Part of a small language model's weights: 6.46M parameters.
Each number is 128 + 32 x the weight over its row's rms, rounded and kept within 0 to 255. Layers, rows and columns count from 0. Numbers have three digits each. The size before them is the row's rms in percent of the matrix's.

# layer 2 attention value, 192x192, rms 0.0775, rows 100-127, columns 0-191
104:114131056176106107081153121154145065171157070181137117134090146100193114143155062140078130173053089158097134153133121129113157178139138126139153098105152099119152153126181150108112143121140143105114140140111089060151171101114124060135090184126097133089186165107123148111184110130167144121135110102116110152126168075121142108205121150077153134100181111159122204073104141104088149104139121096152127139144104180141102181159090167073139196137147086077163128153094158090165117127115170163157145113142142114114095174173180172100131129064081140137122126153146089146146130116079154093
102:164100204135121169066145109176094044123178181155182118153055133100141111104104183100115115079112148090121183051088152174121139109129107135126131125120074107187154154114125173217138098169121177104089149151126121099102143118162152154146151149110101127097189155130142092096103119098092107075080095136097087148147155145127100079117106116107139109197183118123144110098084124164132119150103138163145170130152150144081124122090103209150119134113164157127137157126119116132164125110178159165068174147140138122172119129124070122144158146074163140183110104163172128072128111146092149169
104:133097150147085100116115092139178138166110120128191156145110158105127130089088142116129152042151154128152094133180093091160083137130146126166128123108139041039116159044152145162105159132144159104119147108102126172102098083145152166117088169113135123161138129115158108197113111109159082170148107109159146193107166080118171147082131141091159142099097093137122095156136154030186187144147174155114116138145167132102138124120110142120092128143162158181158081148139143088136157188126126141129084121101076090126135027142141124160155086106143152134162083132114194157110130098072115120
095:080159139183135161109127137086132162134120125082133132105153085104171134139106136107133192095144142133155092096128176127101123098171155171098145138128116235044142143137114118100079060116158162132088129132110123094115074154106153096166128167166091212180120091098110131138097163089095146112139139098185141195106085154131120129090146169158099072114143133206126127113108158112141105174092116105110116108129169088160160066127080137095130115155127099135115167157097055124063108118169121114099132167146124101156140122152132171139156155157148077122095159168093147217155060108142109117
093:180158118123086163122131159124168054088155117134116099109158153118094136087157068093123106083135132088160174092157146161161103140092150109154130117077109096152108106087110142082126113088116122096199115171128114141122146168132154170135109073090079137108129116115177229139179141049109139094184148124129089144147152143114144066114154147134110168078137051098189187129126100144204168148156132146120161154145099144157146126163152188092115108202114121145120135149131117130077075079165147125142158140080124066158157094102148144121131122132151142104132159142128187193115110086115089088
093:146099149158121103066137152150185113130088160069090099188186123089121096163183068071099169106154164130166105143100140086100056143186117132129181128155102115146153165128138114113139118093135069155137124143153091143085108155084125121089149109110182111147184117143141115093120196110104153138122078146136109135087150120152167145092132085148173155098102117160069087155142034122131113104104151120157147138122206103157155120136103121105153095056134121102139097159088122096134103125127194121200199031111115110143111090142152067116133138150144172164124133149114173140115106132159129135
093:097105088142120137152172163121091166169125116126129058117121128148108137158182164107079143117163126106132113139085202078057094106097133207156102068120074147137091112151120139132183172139090086147152106124120117091119146138098129129136139109202072151100107072131148172129165130096145152158104067169120132079115093155130161089119168135128152039050087165111203114140106124090132113159088176227168190102147127078115163108127169095096153108150118127127133123107095106064144143152103170193130135135149144111179133125093161122135109115165129132164151174133124120130094105121102115133
089:084149079135110123147104069104124147176084081111177164127127078160094108157148174093152084135123167164140121121131150143139127147089094142075142083151068082093136118147132134120110177127122149145084117142072116075114184145086122100153120118182030140090168119091196056095070115105119185098112134210110138101117156156128114084119123115106106155090176133173173106143142124133092097150165135134163160095119119116128117142191205079122166196176160114181137145116146123116122129145099118136150120133177106121173131206106130082129102160134155093081131160132111130167080073141114158110
090:163159083072128149101138115112171117059167147092112154151139081113099160083125150155096144118127059119168179123148097120151093122102103129114130126184091133089196123137119194075117106052122135161110167157115115109110058109185186185095113117121113113106146135064115173169153171153107101096163111144168204125096086114130155123179185090112109115135106101125135118137169147093096089146152128129218125107120095127156114137131144128087136187131124066089183109150122130080165167079130132146142151156163128113106097053131199124154135186145135090118150113066126111183137121110153140128
096:096162158145200096077177138127127124127096109118187119143095148158140153099144137171091141105142097133118140140145140135124160094121165147108164132096122108151122141167136123102154158116116077141139202013128120143087117074113107122184112191084138085117111099131096096200059085102134099163118126117172080075084102129168126101103116123094079132162096159118081130136105170125147138141095158129138126167122186133155194117078201159139074149152156107162079107098176175107089136148177120077124142094139070105126102125105182147146120096091118164076171118067149133141150105140120079182
102:100169116060118080189116092104101120164090183133147102118145070168117143108103159113154142148167135130124128112103162169088087121110157085138113146072098185079132181174112122177159179057167086115167153111151175155133128153101159132074131094102117156153142066194162174125133176146143115115118102095079124140137114172183130130155098121108148070143217111203071079162099107111097128142113115142131132108063113111185143135143100172168092169107109132114143105060118113121107122096096126126185111161140211132125120122099106151144163144137150107158153161129147124167086111074086103119
095:090120094120145099116189099109144133116163116190097132148114128159102108152126088075117078196148225119126188100147156126157164119154066085178053174215115096164091150127136052126141107161104137136138158138132137117123151134118107131171145144103113141109095115090107158156108101075099085106063144123119140186155146085148132134145157150147151173114116196121138131127058166167158163120086095081147173110173135113168119118088107151098140148083148069162108124130129126161105099099138166132091106042154132152154103126161162163100064146183157113160124091070181127113121106143127146126
095:102085086119142137111141087146114103139107173155163161104092101141138049161134154157117158145095181143119139062133119120164161094084060148066138104136192064122111138066108097105125092178183069154130136151101149131090164178133134115154126159098150069087186122113243147113112120160108177099088134180172129129111161184076111097157173157111200129146097113115128132146113074129147131105094153118133125148125100138129154164085183141116136115168078158107142127100121081069162121098117116126170118113088170129109076133083103096146104084113134053168120167146142112122126118145138163154
095:125134100064148188130150157134142120165145160125119119115126171106149143143156108172105146113065125128123145091164187071040114130143135136099130163119191101187146143127064172131152205115115105133080147128128100122181088105127065037118108123159099100115111094157093113150101087121144163107159126080132121103137144122151083137093104181157185132090172155141119153117184158085078084105097138153114167174134137141165126143155059133150122161134169155143103059157170188142105068125139121089156075116129087164116172139103155202120135165085143154125139085143103133173103114147095081152
099:139139063158120152156118111103102087048144099169115161137128083109148096143126144146066168157122120050146120141175136146134178165112121131146144173088065112107139095185119129105127144073046127132167161115157113165086079098136062172104113105194111119087121145078191113166118071133095141122102139154104046149097159117110155168143139149115161082123147136142079145057156182190133132125124182106112097157083181110143125167092148143106072103128180105167144108120091164110166093124161132142149176154090103143150124144114155116147144146144135068138149092130096104161194139137175111157
099:168116135155117086213128175121174130143147154163102120145157147121109184088137141203118112105096130127137122108135145155089129101155075149196148088205121146095095158066134163194148100145167127153158109124127086126113143113128094127106113084124143071164115115074116136108120167085118127135154130066131099090140084134084090137136070097090150164083083132151174142151150155157132108129133156136169069190173174162147051078126092153165154125083146090127159121132128145114117129219080134121135137102078064126107113155152144159130118147124131188104174135109069159084163181148101100172
096:122139100102170128130181082097084082122071107073181143087172184147116100175098109138104172092128106113113108100098120108113134179075092095171102088096110138059152115110097125089151092145107043138124201174118171101128100102102102116187139171101150110105206129102088093110185114131106186193131099146151119124120172135143144157076142120108118152142139155102143121166137171149127083131151169118123156107136120153110220131123077129178079136153118098096110121147156111081108150161140101122231136134158098095111119113086121196095121139123094136093118135096118136184106152170169147116
110:108128148141125138095089113148073170180108139144120104063073132161105119170128131146157112111069144130132122055187126079139113133185146109089142126150135115159151133109115114135153196196148106156079127119140143093086155202124142168172132127100132094108148064120204135140104098119100115127098083131165138084140162085117159096050160177074067172127072130123169064136110083145126137151172080112128088106131130165130140102114138172147144121118163180093199122133156121138126117120129188109083085144084142069109181149134162155171113108127102040096104146162179120110105118106155136157
097:122153052185162158082101112131117094072128126102160090163088119134120096089125156156135103178172131142137149166123150119112098138081134161194085128099135156134180113127120113128192094118137088096132161176144165222099077108061102175175144100114140126109138111176140101149158174168130103158121179138148125153132160130118105152114141157149088152117148093108151104186157123148168141081148191138154084055145125089091087101159154170083099110146158110092105176106084085100114102118093127110218176077092146127119116086166100119158142054153129087098118105151115122115101161157070148144
098:115148110096153134087120139175104127126104100134151072168106138116165153208164078119105124184125120103085114098112115119155117135144112185090129099182090112118184101092104165116171139149105084164106177112132132140188133174140125122200079117109163075138078109136142151090110192163129139132135098190123122145121188119090029072116199148110102163103094159132158126155198114146160101105093079172052171127092174103126172132089131176142093099157098147144129151144122142115107093160109107143108085128111122151109165158142167168140087124192093159169144108109154143098078141106109119069
108:154099096105145156110095137181171109103165160113124142101079146175117115117142105116149105048155187150173106141140205106142124119146135083194095082161118184113167177185118129163060149121126141147158071111142101074132112119090074147143099140105108127139140154115092109099090087119133098201102101111093135147163200109104149134084148157129121184147173159155033130115133124172160079131166153135148110118080095128174114133112102200132178135128110133101144100104064099132128141121144192170093119120186105128098181113150107160145092119131090087137071117162109135168139168107096110074
104:137148159174117152115118139076066187109124175132100157111111113137125118140102176150110065139132140144126193150159100071065166091148116103124103120185171047145100140163111087182104156159170111094192103092128108119116093146127118088158061124108075168125128068087085129077148165071068105160169181118161078108086084169173164123147090193096108161081150151155154115126106177144099148166128131143157116201144096144133128122113095160143119157164159124182158152123110085088151122071132116152088114181142137146157173144143131141069108159103149114142143123091107196131136122125134132152
099:193144125123040153117127085079143128136120101107113090143140121106135111124110118117088148152136153057136113128073178163134153093131102112128152108134092176130068100131171144126126082076026107122112132129160143129121117103202173133169136072164183120114148139172180100150139181110158130125102127132171155137117180186113137141153201098149067184108128092164065164115139145136124175154147096144130148147147082110156131150123145121089157127167139148128060089136141176164163118082147054176151116088151109153060058188171099116158115114155131115092072136118151178145108134126114115138
102:134160162134098137126139103213098152124048105126153111085151106120121172103133086158116116106110162163114160158130121193126124121062108140145139019095119107081127156191134028098093155177130132155129115138071112076109150128199150166132177178145120170170124146175147104148150096107081152099081101099098140157131110103148130094121142184122138070091123139157118138113144159106140140152114114189142207152175159091114124157123091132166137182103128122142118093177136143144113079089181126095157122092176129116054158147137108078095126082150106112115127151084171170092145119117128101120
102:115123177165111120199121140133174142177144115151169097092146079129132105104142144132185118120153110137111171169147093121088108139123163070138127162090162077156053127187116119051175167107095090089133109130097081137159142120124086079146108107201166085132141098130151165125143178106179209103116120132123075153092153136126136135125133129129162144060153115097142149112129145090136193089175069160137201154115080129143079119116072163141144166128064128124132149129115143111116151171108094137155124105117140062100104098143157158105111116113157175088076217082154111116169083134163115118
094:115104147124111118166174157166127143199150118105191115121173114101113179133122094182137144140094138093120154106137161143093093046078178103052123099130105116101092103172132109135072108106166130150155083139178123187125186128123127105105156144117085125134133143092081158130117146097179132137087145132102128169157163075129068163136205186134165087159117178116148112103155160091190113092086099145119126136126168158114083085107189088164106105132114136165094147138168146152169067128112150120103153138165126125103168162099144074111147068165040116122089076141096163133101099078138132102
094:130171178141120116111134177088116055134156157171116104095135105185167152109122173142130091156144093134129127153166181114153127072119079149097133116114145098099161121138071090088103112091167116107150193143146117109132088136136140120110141147085182141088073057179162097094118155188142068102181147121167121167157136221115140130100097103125141144216140141144141181139158062147094111081173092076132121093163104175108146142112154109061164080102120113107126126108174190112122114152092135114092110126202134082119117159141128125142178086157132132103068145147158125115102073101103135157
105:121170133145098130093104161128099147156124130098132115137073093122080100133192164158083119096143068099091129091120198087105129085136147173164166092136144145129174139124125144206110127143137165171208131123124087114085150100122113047106146172084156119081145120029108166132182071110091095132159099172134125122094132089119064144150079128139116161166093198126113158095136161129142102136180156182163114103116094080121147077201170146150145150087148175160101098110179180153102113124089098094083139173175103086129133138121085119120081145131138130169139109130121091112130131118152145154
# layer 2 attention output (transposed), 192x192, rms 0.132, rows 100-127, columns 0-191
100:128107150087118156221149132157134145166104149148112179124062126059106082190093164146126155132082105146156126136157177178069076122137172128119167152119118177168111115161097105056120116161105153081117105149142124098050070158122076192151158118112115103110114109163111113160113111125122147121129119100139191104141100125080077145129162149105103118104151132173058135141134113077143144114140152196124106111118149129095112134144105166145112143148083100058146149088093075102220106153095106152182151138113089160113087133116136172156131191124197150165111150141120097151105102174117092164
091:154202113127118132138075179115162139113116105125163068096127160132156092158132094083163158089115133211092095096119064117077116140094154127174120122119127140130046114188110130137166117132140107143205116139191158108057122098089123130134095195061143141120087170176126176140118141097148133116132130119094134120112132136077187116112126144167130161064124143144145196090108181096157147080120091105090157107140176074202145072152104137128180144093104164058128147131180136149160144160104074115116101149098124133130126109157146089141166128167112134141121103133097140085124129201169113094
101:167174157104109107095087113182140095117136058106117151165153126111121181164133121110134098112205172132144116132153163157111102146117156117100209129129100132136138087095099123096085091134096149169104099147188098095209125125106133154126125143101092160109120136078117164134152107079172145218150141121120116145078139093123064105113090126116092131107167142098126182085142150077108128126122144173203173137087126129097115116139139159188105130121082138078129140104149218168054180126100084139078104140132159165121133187117115113095097061138105135154118140122108086090182181099128176145
082:108104166111057153142073170144059167101159116100181104130141158115104177118096101146076111138147156064133166135182080147195147094117098093103138103108144116153127150143163131128113177160176114170151164107090131105155130144137142140069141107165156136055129145166095125087162154118176154133140060159098191095156134079089155199078126114115150080142139116101147070103111112123120155143152110087127112146140085123113098170088117114116098082111118214138115080151048113154141147150155142152184156125108170197058113083121170085145149144141141128130201140124108107088119136109146156123
091:150100112094158070168147092122124174170126130143168107142039152162096193125176185137115122144155146094201057146050177138171113088150158161104123126104116158113142119203135103133144146133170184130100122117096136144144154130062028117139150158099154154133143139144099106142039135142102068168114091095114113091166056131147087149106106158117145156127167169118113102166155104109175145103120137133119103143101091124119130139133150114182110134116137164116123082118164092092111149134083089127153112139149171094061133102135135104201138096135115109164133117183094146078151150080111182131
095:151076159168171137138149127122143208099175160120115140105160124155141155090115196173076130156119146126119127109134123148118181121098147129133153183110135073152188072114156111151144139209120204155113131073107165129168100046110127181087115180134139072087125161108105111139131145089139104158157149146105088152134136112094081136183126106132126094100184109068117151084141123116149080098126140129130100184076129081098079159121139152131137122146070118157173147106088110119110105114152055061126105143094121161155161117201121115133177107063164107150165106130111087113111167133091141059
094:137120115144116140143102091152125141114110164083096150145152102131184139149117091122079140067168155080141107173155104111099164113062133129209118177075192162099124106127116106167098100111158129236108126128115187090137146174126140132092147124139107149161119144147097160155170148127154159131111153110112143165107153143078152135206112115091114153169124117119088155156225077143087081130201103160082106189091118104111140145138085165096091155127157190151118155092110101162100157101130130123167133125145059164126140103118066148117106118139129069107084132137123125108099066166092058125
087:119152101051155186095156112112066108135119110065110093149118138092139121145114129151189134157077093131122196182205077095082130117176112103171104176105169108159131132143171200137137138117134112134147132113151148106124133182111137140086116103126193080127124155106102121118127110185102115147125111094093151117035106161098122132112110123133138131170124115100082093132123143155147122161096154144154110171120109141111138163164107107140104088108136146155117120149229071134119049152116066173140128189113175144126149089178030133116187121129136134126138075190148128129125125078113118179
083:177055170184134085099144081197136115215117090077131146130139142150066170129102133134160121189185167175112152092173121143162116166074106089166090104118134148151108136129149074104110096077102096153151092130130118176090151106108113161200133152150060134126163147158121099141164095097124126149132175114141103197099136169143121149108111116098172085090194190109095117091158141075118160123115155143061117081098111127103113194108181051118121155150168161100161131096115115188107093104126176153132124122099149105141132094106099123121124135109140130145136124111087114118088169121167079132
089:126169117132141131122105115086171171084119147138121148126106124091139073149168087150119104170168128153081105152128082106128097097158107079142158105197142113087150181108103117134155145103130125149137087059171122139111189142116133117117103164220067179134140135123194195090133110160125152129113105140170094097096114083083141094124122152199081077106123124108198166134107127142096113185096162172141136113131113134150066106175139121136167126128077141127145203166125124122117186104088124047150152158076194074161119112092120175124154160142096114160132159145103112106154083072112082122
095:147102103230113145128105162155174103064106107157144178136162189124128078138155112081151118123105069150103158144167177084066159146156106114083103176091173149139162122147135090119077175166155085124116100117141154141098150137165129122081129174128152140087126120113142154151122126139113096119131156203142128103165125079081133052193077112128157119090130102131098157153166108123182130132119136148070152167129059100159097099081093142087103127068122126163109096141119139061108112129153124130144122148097120125149096109187181048133154165168166134085167189126073164155129144125105110148
087:127132129111078178132152089149113105134062121116173189126157091130114108148143035167075077134095158167111136089140176168156104146146126168120131133154098102102043112089165101177111083141139192102110106156170155103146079121156112126127181101136156090123166066097080158127166163069079115097115110099122127108126117100101174137134106112135136131161082133128180070088156149159168089134174183123150128094067155134109115123211119129120149165121123085135149074101171203126164108131065162162106165137082174127137171147137163148142130147104135090114131148126161176123154076171103125106
091:106163132138120096072107112166132170137115090099100146147187105150181131086054116126179146105101116111118113161090143103058089130164171141147072165125066191121149181148175172170137135207082138143092128099123180149099113110120108114103142196099167102171079092200129126103130151126144063129073156116106121134097137106156134138080146109165111072103113128171136102105135168107081076132126126149131151089145160073181148027104132142137176149157109140163151105132132104142172103072156095129116132150112116149134184147124148169074118132152164134125082088176125166129153173113135131079
095:040087133141170180119191129138092129149107136212119124166141095118116112118090112132128110088137107193139166195105113084102101100133119144110179114201161130086137142146110141120100166158163114072117156164116152118100126163110152096157155110126126110154152128119174111141139130129121189172141125129160147102123086128150183106107103139115122163078131078125175127185175053107114186167190103195142111131074131143090155153080151136074076093084156152135144092103106077168104115166110108042146120010089154137134135125113153130134107137133116095124154146134133078085148098137142149112
096:154118091142118146130104100155141158112166124136171147203106150083208140117150094140148079117125055177166122167147151146161116097148134095093152071159110179142124078106164136126154069142164117116074095136162126078166132121111173133162121152167193165077135115079170135115096094134074103112164142056137118162093169113115172151130138177173187152107108163125208115122118076153089105092079102103090197068123087161110100145158115102106148085112113112115174113142079123154097117124108128134170108122109124211117160102115067127170124158128156105105114145144129114160157099086106067146
098:100088114152152148137175077039117190175146130173117151115094122139127196103119175149152182079200124140105135077123163146097105131102115084134121170161080106127116129148150137120174186170108152144128115096120120138174117166168191098145096105117027104206113138087145093137102134117124137124062112151111099079085173122094105107136181159134113145140127133109110081153090104178146104120132162142148113081113123137120105147158168143112103097160132107140080162083176188184097142107044131112131099117142172065125144124168131049132113098141116083145154121132153112127119145158177117179
093:061118135139109185070066143141126181163109056110113119141149094097125132148141149128046096154148108168144130171112131138191110112104153138126113150135152150145151153149136070140102153115097196121082221063136153077072125121120171141141119069201126116120094181113181188191123167207114156060079133158116142149126142126118090173142183131082141165073132055137148146091102187123076138152126113149150108145125142153124160134135126082141180137115107147136127099092074100119082121072095122093131109164096116126145133128126096153159108170098118137143130163109155131100147107105101164138
106:127187096080191176122140151143123100115079153135120186095155160089121160071142096163143134135140157161121131118087124107132130103128141133125161172126077144107124119139120176169086131189134165122140151146088131139131119105085079117107131179117112176225055148135129157085149115184175083120120148147103125102117110133157127115118092086163058095121115140119108143114188211066136022163125024106144114121099136104134147132147127111132104154131143175150152166101122139129129087148075085185126111081120138086153137102126175106077134147170190159153119093117173148084171117125098107110
090:170074115152126138075145154190098200123138209114098090134137099153157159091195109103158078054111099145091092100143117151108136169141141148109133189121085132123133132146111059152062124121126159153104131133156091132166114060114126123106200173146105152100083151140122208155092120072124191117154205112101150134106165075158108106191115139118120142123158155114185112108052167117109142158112139131128098160134130118105112102082103112064131101156097158160097113122094128166138132148140092109149139175141106149106104195081159151172154160152078139113094172141121104126109080092122166122
091:072195140134134169122116092155128135151142142119102139114139141114066125164129095173107148164212119161139140139130137086119085110175137140191114200102163092119145122104060131174127119134149127134147110103139166149136114104123115127084214114152141157105095119115108123152157147121117150085114086095191124132142109171155107109142048130174097182090145185079108148123084162080091106115119125070152116147100144092107118119200101124085131135142164201134113130106129088177083164145171168136040089070175061146123133054132144144134092150105152094159107113124163171081136151137149077114
106:166126141106146167161125141142131158154139112077120069089112136162132158133189107126159085112101158160146155150133109186138121121100146128087169157118073087128029083140129095086144146174131146102081163194052125115167113175160105138110129146182091139036154132148137151098132120144139101122085148184105139124123132114096156094183143108127131166087096150106171128146147176102142195091140152124128126126084136119115130154149135172217093160141129107044141127102121125113147132086117112125139090108094026118125086099096168117175118133151166133174181124124165133088120121073090189089
097:119070075084141106121153092114169170125115080100158133169108125046167106147187097123159138136134144217176094115112189190159159118098062148158108164099130136103077142126141093096116143160129084170113135091116160130095145155151100096141134096123139039142074138154118127128182091123135123172127120178117116079112178108137093168066090137159060138126117098161140099181153078174095095144118116160113160096078153100148166183126135145085066121108151160148132099114145148115148138148127159115104154179095120123169117141122135114168093100175157119124134141204123114130149063204125120097
096:157120074155139105095087108150186139147125099121169130182102107131101122134082103133173091168146107104056123098176137111142196109146187189093079110109096136062146122118109092119155107127084125118143070123068165135151135177116150150096136189119126157137110129109067130115176105182102140103152114127165114164117139154144102189148134175091194138098101147092097099162144161161135103101146156120137195160105140161136154092109097132154170121121163105093116150175187083129144088113113163068144141110123166139066120069105118156118119173057062121137193139176066096155095181134126107120
087:092148093046142183089078097114083201155173094122167153151143140155105075118130076162120114169091104123131174080101139092126091202144098100177150108098150117076141153090103110126136111144147145141123123141161165134131106106136139158136074095138175142144142119180171166097135132091150170113093097110114134104134116107121067109094138049149166159095114161158180137150197117091167131166113117191124156129097148086172113112092100165154103160119095126100105158125188099116128162126161141155145117187140118173112156083118114131157074097047151190135115191152073079176126127093128132092
097:071078103099135070162121166132161163174101106165144134081113165148123159205107171135128163138119090139083147153047182078165130131118077166104128106146113120089179144181160143092090085134108160069095089136108171094145151157119119150141116133129154198132108163110154125145124119138119131189081120090124168108138130158117059150168108169102173123170095118098093101137115098158182070127162162132148156149132122143149059083165176169105113101153129106143093139096135132069119097141086080086205110093168129110113155154117143193105073107151156112138112168190117140134100100127066150125
088:108153103154131181110190090156116155127147084149159139115095151137094130114111127076113083098097153119163110199058118123100139125189152148130132105150160135091163048108154156143166065106113136161107086118115157149120121076185123120099124117120097124080205092063129136091160204112184172084122121148165177121150111125102151152093126150120152150154116162096128137127091149104129151142143189138139153068198142167151096159100160085150095192123165163057075129157109100068126180073124126150148178123106114165132125106060097125122100090119125118143166115161097106128086114151101098185
091:121071147097175068125095162187142119108153142167159138099133180079087141105156121106111215114168102122159110156155074140106125151153149115106135118125128161102099106082145158134148112084042112127106101120098188168135137048122097112147146106144116156185174168170106158137089061138090142127114129203145157040127159173089188152135105146105118134128138143092079130145085125171136145154092106146127110139094152095124156118137167144135148169108134138116175072169138100062180102124136126133134146114109152079150117177093155111132149202140081092093123111137105184143082177097154107064
092:128124132120183112132149090157074104114115135155166112117124130155083188114144103139145171131151089126183119112186110137121082132141060112203112160157099103120121106139112169100129116144140098149120127149152118140107161146154136101116109072142063073133109158143142158148157136186173117111074131076146192077136109078085134106122157130089073076094144148177188139139191138084119142096083137171138125175145142145148153175169126158101129108107148080094137159196178119096131099108119188061145089100163111103120123138131109092125194091173069123207120049127120135127135092141165054108
# layer 2 attention query, 192x192, rms 0.107, rows 128-136, columns 0-191
079:096113047117139118168113131141155183104134135143141095166090151143124150079109110158099159142139056130096135090138025128172127158130105134112157123151146123112130065175131111116102110122174127161152128185132185061094174141145148202141063144100117111145105195163152148113124042114162125126110109137090096085144145067116082165161075093109162096097137129137117107119151146121160090112148077095096123132150115131182147194166124176162152139124152075126104082161156173128096163115132171085161171178143165072144171133139167108123112075135099067120138130169113096130119077104144162094
105:151117194137172127138197169116149157138144132125130135069166140090181154081100108150125119174096156161100115062140158093190215133127116114154077086122167133092065087125096173152150112161086104148137130136121099127143082091099146086092095081075162070150143130114109143121145096101168117125112193136129135097105093097112140112077182109172160153152129140129161107108176149156109218164131165104147129114162152204121102096107044150127140131102102148107105128094081091081167135079126140175126099102192083115092092146110142110125110126110110116151174116116180129184143167120084110108
096:109152133152139131120113074069120135143155094173116143127162144143167108070177074149089156176119138161137123118118118160199110141098180175132169139098138157088064099134157118095114071144131199097120137147132195167135117150085112134083118052121156071121197169144185126117152097146113149106111146148077120124097114116123162176089093124108110173128126137146132142118133140143083139140134112101108110123108139052102097158167105112129097144159181168065102181177145130158097157087064146084117128168111097198076132077107151138132174127107157109106219098182061138171106124145149125104
087:132105113142111138147133153135154087074132137095147112148099124129052136170095204115224115100119091110104124143101072081110120131166084083134108112155112125133182193176156136169101166135106107136140095116114090115122141082091126118156140189125117217136092093115070138135130131119102122115109100115108105146143118154180135101108167128116129086159132150108147120113160102158118140114164110081182190169160176154145166102115103139074144131082088102187180018120114100053144082167169108152160134086151098106103162168078102164133112138162137127100062151114172168159174104119116132139
101:153168118166079110141094201123151091090143121128145097157134124127099120090157099104173100101134143055116138224086125117026114169132065104143084114143109146118200140125161172178117155116151095151145127098149177107081154109067158087160121187119143154123111122127117156150108182111107148189118140092139174094091144163113070078141154121102091105123101099041136136119165117125141061171136149126188148140140146103105128104139132121146147119124114148196140105149137166107093108148121091160131154118148153107127187118136086141159055072213145116123088163089139145107149146093099154108
098:107077164137087091103148080090185111140094175070122074074155126106125091147082147144165140053137070064124172123173146068108114124138118115124146122123157102176119129150136151140128097091170159154139086108102128156160106112171128099140118126075142108104128143148163200144145116165133070112179145169148112136164085068085133102070104201167127088150113173147207111212160154135156126160183128111075108126160129093118125134132075133115133113086129081207130140182110093115131126102113098173090136123155075088135120141096149142142093138118145126109132109181151138141130062133193130155
107:071113132132091129104073162202149188196115101111124118076158177107135092145151094124106130135113090146125103129133127154128183135128110039150124111101161126104114173122150139140165148125118071191126126163118150136185152025128146064151072135139110097128095075200127161162089129126175141126117130117087141142102128102193178068067214078176133188172152154124146127111119122080174149170211083136119118108158132139126112141126158094146104181075099114101158111154172124132134132147183127155113129130114119141078116161161136080107098096122159138104152121095115126108117152110128139082
112:050080102097127145139069133173090073138129130084072159137078149125128094114109121171174132130137092125131121140162121165127132112154104135119145113120144158151080195176055117121058143167084144140135090128146127123113123186129086127140125161104146158080118155136124170152131115131087143147136140129186185106121120078101149072133115116141164136167132149126169158142132096117132126221086119163033106121128090090179163107142203118075140094131140153117178078125081126146145156178151069089144107156081089141104145187186064098141132128169071137139078179134115144132125173122145082137
117:113152070127130125128121098088158158107105103119144118177155136147157123087154123090134120134129112169105137066138103123197165168147101133102244142115152152144104076171164118090138102160138170127117149159164178041064132089128121181108105129089098150152125151170165131108153098113109134080141135168100093144179079133140104157166094146133088165096125127145090156101131130138179071123147057129095096185136109086164151113098128154106151093113167103116124130182216121169101148116143179072109111156111185114181101130083182140179140079162113097077123124115076146129093090104134150164
# layer 2 attention key, 192x192, rms 0.106, rows 128-135, columns 0-191
093:155096230138090137116171123133100126100132073102060119118099129158104127188105130123192092162140128154159067158087123110062120128157102099136088148135112141124096121097086177148124111157110145167125085121117058159190092072128130065170124132192126101096117139098111128144180154106108080153135172063145229133070111123167139162126172144187122141099079077110083127177140126177079147125117160142167140108157138114111121121080108094158123157133069211097106128106116126073188156132125158158099122080131103139109151123101108126136163142119143093135127121115163103149102165139118177131
097:086144089097130122103137115100132153165160136083076136140176178076120143146122116144140142173159130125123052149124174211124085196144151125088095171166115138079142164123071075076107229038094091056146105141158129116187129181147125117136078107142106158084142116125120130133089138130119098135111106095108135124168187101167144147114165133129153146124116186150163097092058169036148179136149132132126100126138127144099124092111124119095156110180101169105126124134154105101097135100090154128141166193112138148178129085117097107076152180130126162137174150098139138087152114166129105135
097:130112115135116107071117166188160099078119133088142090128092107194089199158082130080115095134108099076148183147118093163164155115155096157120107081100102081149126131118141202134143114127140120164153109096140082058128128182167105164135099165127069102155103148170179109121135127125174191135093123114144054159178132109147154117105150163125115125150142157185150076112176149133173149123190114157095158077182104140165098134134112081129123101137134060154149086140166199121140141140164127123101119042130164141120116132146137159139112102091154110157086120141113068077086128138186148070
077:111155158123126096103112153107141136170158146168099150096181128114207093109147085129210096102109172132154142148128172077116136092175112140141114207126155135187179135152134117168119170070125172110118151131106147110147150100163097124071158110100142172146156063124107154132103180125098097134124156119127120140132145123108104128136174114051146146165128070061121099095142202123174161152085104099119101131152087041122173106108091081150166126154146159178188147137140083176102082091100108137117137117059169116077098081076153129157156066096126118130118136116106181112160106152093104134
106:132179124079119066103102142128139081151143152071180156120106095157133144148149103123124139136104125179173132170155063064135171144200130167106130079154092125131053162129095118166123147202158077139103140151142089132133206107118139155118109146160079183153055100137111071117118048143121126107077100154095116080162165039085128110124118152068133174154130144149156128096141114099191179115108161163138104096141102150144123124142175121159116159107167136138151154070195136110115124099143140125101154140130132133149114168230118133163092166105121117134076095129145123122157120137153118098
120:109185124070151105133137153139098136137174109137105122162091171158160113104131131113132117174166135188150152167167169162080085134085153127166097136143120143127130086127088144109159100164134141171140067110047131166154179149153135135065124128104132145151109105115165092097146159128121095137164085151130110146090152062114124116119150125121114179104187108194144109073088141088145096165139115117104155059085118107141161122105128123148184138138108219075156058080095077084183193070145147133116077128088109113153140125176198140136172134125091131139095077098101176105135160120156088087
107:136135125148214186138177083123156138190117083177102096179115112111124116127080138112102103158097140148090143113109101168148122074118180144131123134141109086134140118131150122087117126108117105045122108148117095111109123150149127187140209111129156184098124121082125117110212075074145158144156119123079102137153135032137105117108111190157123093168116103144136117115132111114101143147055118052102176158124094205123140211092146158118138103167125139097097104157121118077147187122126176149145098163117108080138094150131110092123131113113109076093096208125135150114178145133172144100
109:143120156125121132150129170208147181182121085160086147160165062093181105092120180115108128153139106121115172135147099163118118095130089151131163096117146182034097158168117162154123155092117151156145131178143135134144118116070107153112219065111141120097139162119168184140123120088118149104140089165119100096151086104132111081174137138177139162139100176175130115134114146139085109095164146130184135115127124081080128091074108171131098141130084166120110150167111116180097118180122077084126126143134111118108136147119157140072157127166144104098186092112140090110098002160100099126